From a checkpoint of a small transformer trained on Wikipedia: 2 heads of 96, a variant of Adam for these matrices.
Each number is 50 + 12 x the weight over the matrix's rms, rounded and kept within 0 to 99. Layers, rows and columns count from 0.

# layer 5 MLP down (transposed), 1536x192, rms 0.095, rows 1173-1180, columns 0-95
42 56 68 55 47 56 30 39 46 21 46 37 32 68 56 33 38 63 57 51 49 40 59 30 42 56 58 57 61 39 55 43 35 68 61 29 46 55 39 38 43 23 67 47 50 39 37 46 40 39 49 52 62 51 47 55 33 46 51 45 33 59 77 44 57 70 65 38 50 53 56 57 46 81 55 52 58 61 30 69 48 35 29 85 37 55 55 50 52 58 47 27 37 53 46 37
35 34 59 48 69 47 73 53 48 58 39 39 40 52 52 40 55 40 30 78 45 56 41 19 51 43 64 49 70 52 57 50 29 11 84 30 53 44 58 36 46 42 38 48 45 66 46 46 34 69 39 31 58 46 76 45 55 35 58 39 61 44 53 49 54 35 39 37 57 50 67 63 37 33 56 47 38 46 59 63 67 52 45 58 59 58 41 66 70 58 58 56 28 43 58 47
57 46 50 35 51 42 59 49 50 41 58 48 43 53 52 59 48 43 71 52 59 56 65 74 64 75 59 32 58 45 50 48 40 28 53 50 34 54 40 44 54 58 63 49 50 45 21 51 39 25 68 31 50 48 37 60 42 50 93 39 57 58 63 56 86 63 43 61 33 37 36 63 51 47 62 54 24 35 56 50 78 57 26 54 63 61 50 30 32 64 74 58 41 58 68 59
52 30 29 69 68 34 71 47 32 59 42 54 69 55 36 45 39 44 58 63 47 42 62 33 70 58 67 52 62 64 57 24 40 52 88 62 39 58 22 54 60 83 71 50 35 56 47 43 57 49 51 44 65 69 42 62 50 60 62 44 49 44 29 73 57 31 35 56 75 43 42 59 42 55 38 51 31 49 37 51 39 56 31 34 58 44 62 58 59 66 50 73 42 40 67 56
38 43 60 60 69 31 71 50 43 49 56 47 36 48 52 66 39 66 43 53 51 42 47 53 54 68 64 53 66 39 50 50 45 52 83 47 32 50 50 37 73 55 42 39 65 47 50 42 47 43 50 35 72 66 27 33 52 50 58 45 72 48 55 61 43 44 53 54 35 55 24 36 78 67 39 48 70 44 51 40 54 46 49 53 49 56 49 43 43 27 57 45 47 53 58 55
51 68 47 11 58 50 40 57 60 37 82 55 53 45 46 45 46 64 48 46 68 50 36 49 46 47 59 45 59 51 45 56 40 51 43 78 51 57 27 48 52 52 47 53 46 52 49 57 54 38 50 34 48 59 43 58 55 40 39 43 61 52 35 47 62 57 50 73 57 39 47 52 32 46 72 34 48 61 60 49 41 68 36 42 42 48 45 56 49 46 38 38 33 23 55 56
37 64 44 46 62 54 58 48 46 49 66 54 46 48 63 58 51 43 57 64 46 59 38 55 38 53 51 68 56 34 67 46 30 45 57 64 57 56 52 45 61 53 42 37 79 52 49 59 45 55 47 40 62 39 52 68 55 57 52 48 62 38 51 68 58 57 68 54 56 55 48 67 52 53 45 59 56 59 59 49 51 47 45 47 52 33 65 45 53 44 43 44 44 30 37 45
79 77 43 23 70 47 41 51 53 44 38 38 51 38 59 60 61 50 60 47 29 44 47 53 55 45 47 58 92 64 65 51 73 54 63 33 51 22 36 68 38 59 50 39 74 36 57 45 70 59 54 43 58 54 61 56 45 45 56 44 48 51 51 46 50 41 49 40 64 55 41 53 46 30 39 60 34 35 39 64 65 43 61 73 66 34 64 63 40 71 61 69 69 55 53 66
# layer 5 MLP up, 1536x192, rms 0.111, rows 1174-1180, columns 0-95
32 42 54 37 55 43 34 40 52 44 27 54 36 41 35 33 45 39 34 40 35 54 47 58 37 44 29 32 56 69 56 48 22 57 62 37 63 71 59 64 39 52 37 65 37 61 41 42 67 77 73 45 65 53 50 68 60 59 75 40 44 50 66 69 56 51 66 61 55 52 34 61 43 49 63 31 59 60 58 51 76 53 62 64 70 41 41 42 36 64 42 51 36 49 41 76
28 65 52 45 25 40 44 66 59 44 35 81 40 52 51 28 21 40 58 60 58 49 45 45 47 61 58 57 61 57 21 61 53 53 37 52 68 37 35 28 63 26 32 60 47 67 44 39 39 54 39 56 83 62 37 37 16 44 52 48 37 66 54 41 35 63 39 60 34 35 39 79 51 49 69 42 48 73 41 47 59 47 44 34 44 37 68 26 46 55 52 55 57 54 67 52
50 33 62 59 47 29 27 53 39 72 62 54 57 53 41 37 37 58 47 49 42 53 52 58 44 52 68 49 56 52 63 29 55 46 49 59 66 33 33 48 71 57 44 56 34 53 62 45 34 77 58 46 35 60 32 54 24 59 70 32 56 57 57 53 73 53 44 67 54 34 44 59 36 56 48 47 60 36 60 45 52 38 47 35 49 62 72 54 59 44 28 61 32 57 65 59
36 31 58 42 51 48 39 51 58 41 58 61 31 34 41 55 55 49 46 45 55 47 50 54 63 68 48 50 46 50 50 54 48 52 59 45 56 46 49 45 48 31 29 51 46 49 52 37 39 37 41 58 81 43 47 40 38 55 75 39 60 61 44 43 48 64 46 52 47 43 49 45 57 56 36 40 47 66 37 53 54 45 30 51 53 34 63 26 43 61 54 46 53 27 65 49
40 57 61 47 49 43 47 60 43 64 56 50 46 69 56 57 65 64 59 46 69 52 40 65 43 28 58 52 26 45 33 46 81 57 24 58 43 71 55 37 32 53 45 78 51 42 59 72 85 36 47 52 60 66 48 66 66 48 56 29 41 65 64 33 59 42 53 57 34 56 80 46 27 33 38 50 36 55 48 30 51 49 51 62 64 39 43 62 57 43 39 37 42 29 52 45
47 55 47 32 43 51 61 50 39 47 45 46 36 40 39 33 41 47 52 53 58 41 49 47 41 39 55 55 42 52 44 38 32 38 61 43 70 54 36 61 56 48 49 47 56 39 53 38 76 63 45 34 57 44 45 44 41 45 42 46 25 66 38 59 52 61 38 63 73 52 65 52 31 33 27 55 70 47 55 50 51 62 51 48 46 38 52 49 68 40 65 54 61 53 28 34
71 36 36 64 55 62 26 23 48 52 54 48 40 41 51 57 78 38 59 55 58 62 51 68 56 52 35 42 71 56 47 34 59 61 84 54 54 44 49 26 26 54 54 45 56 73 43 45 43 74 45 55 53 42 45 43 34 43 34 52 57 40 43 34 78 55 42 65 55 47 61 46 44 41 56 65 65 50 47 32 54 50 59 67 32 56 31 35 49 58 44 81 54 67 49 51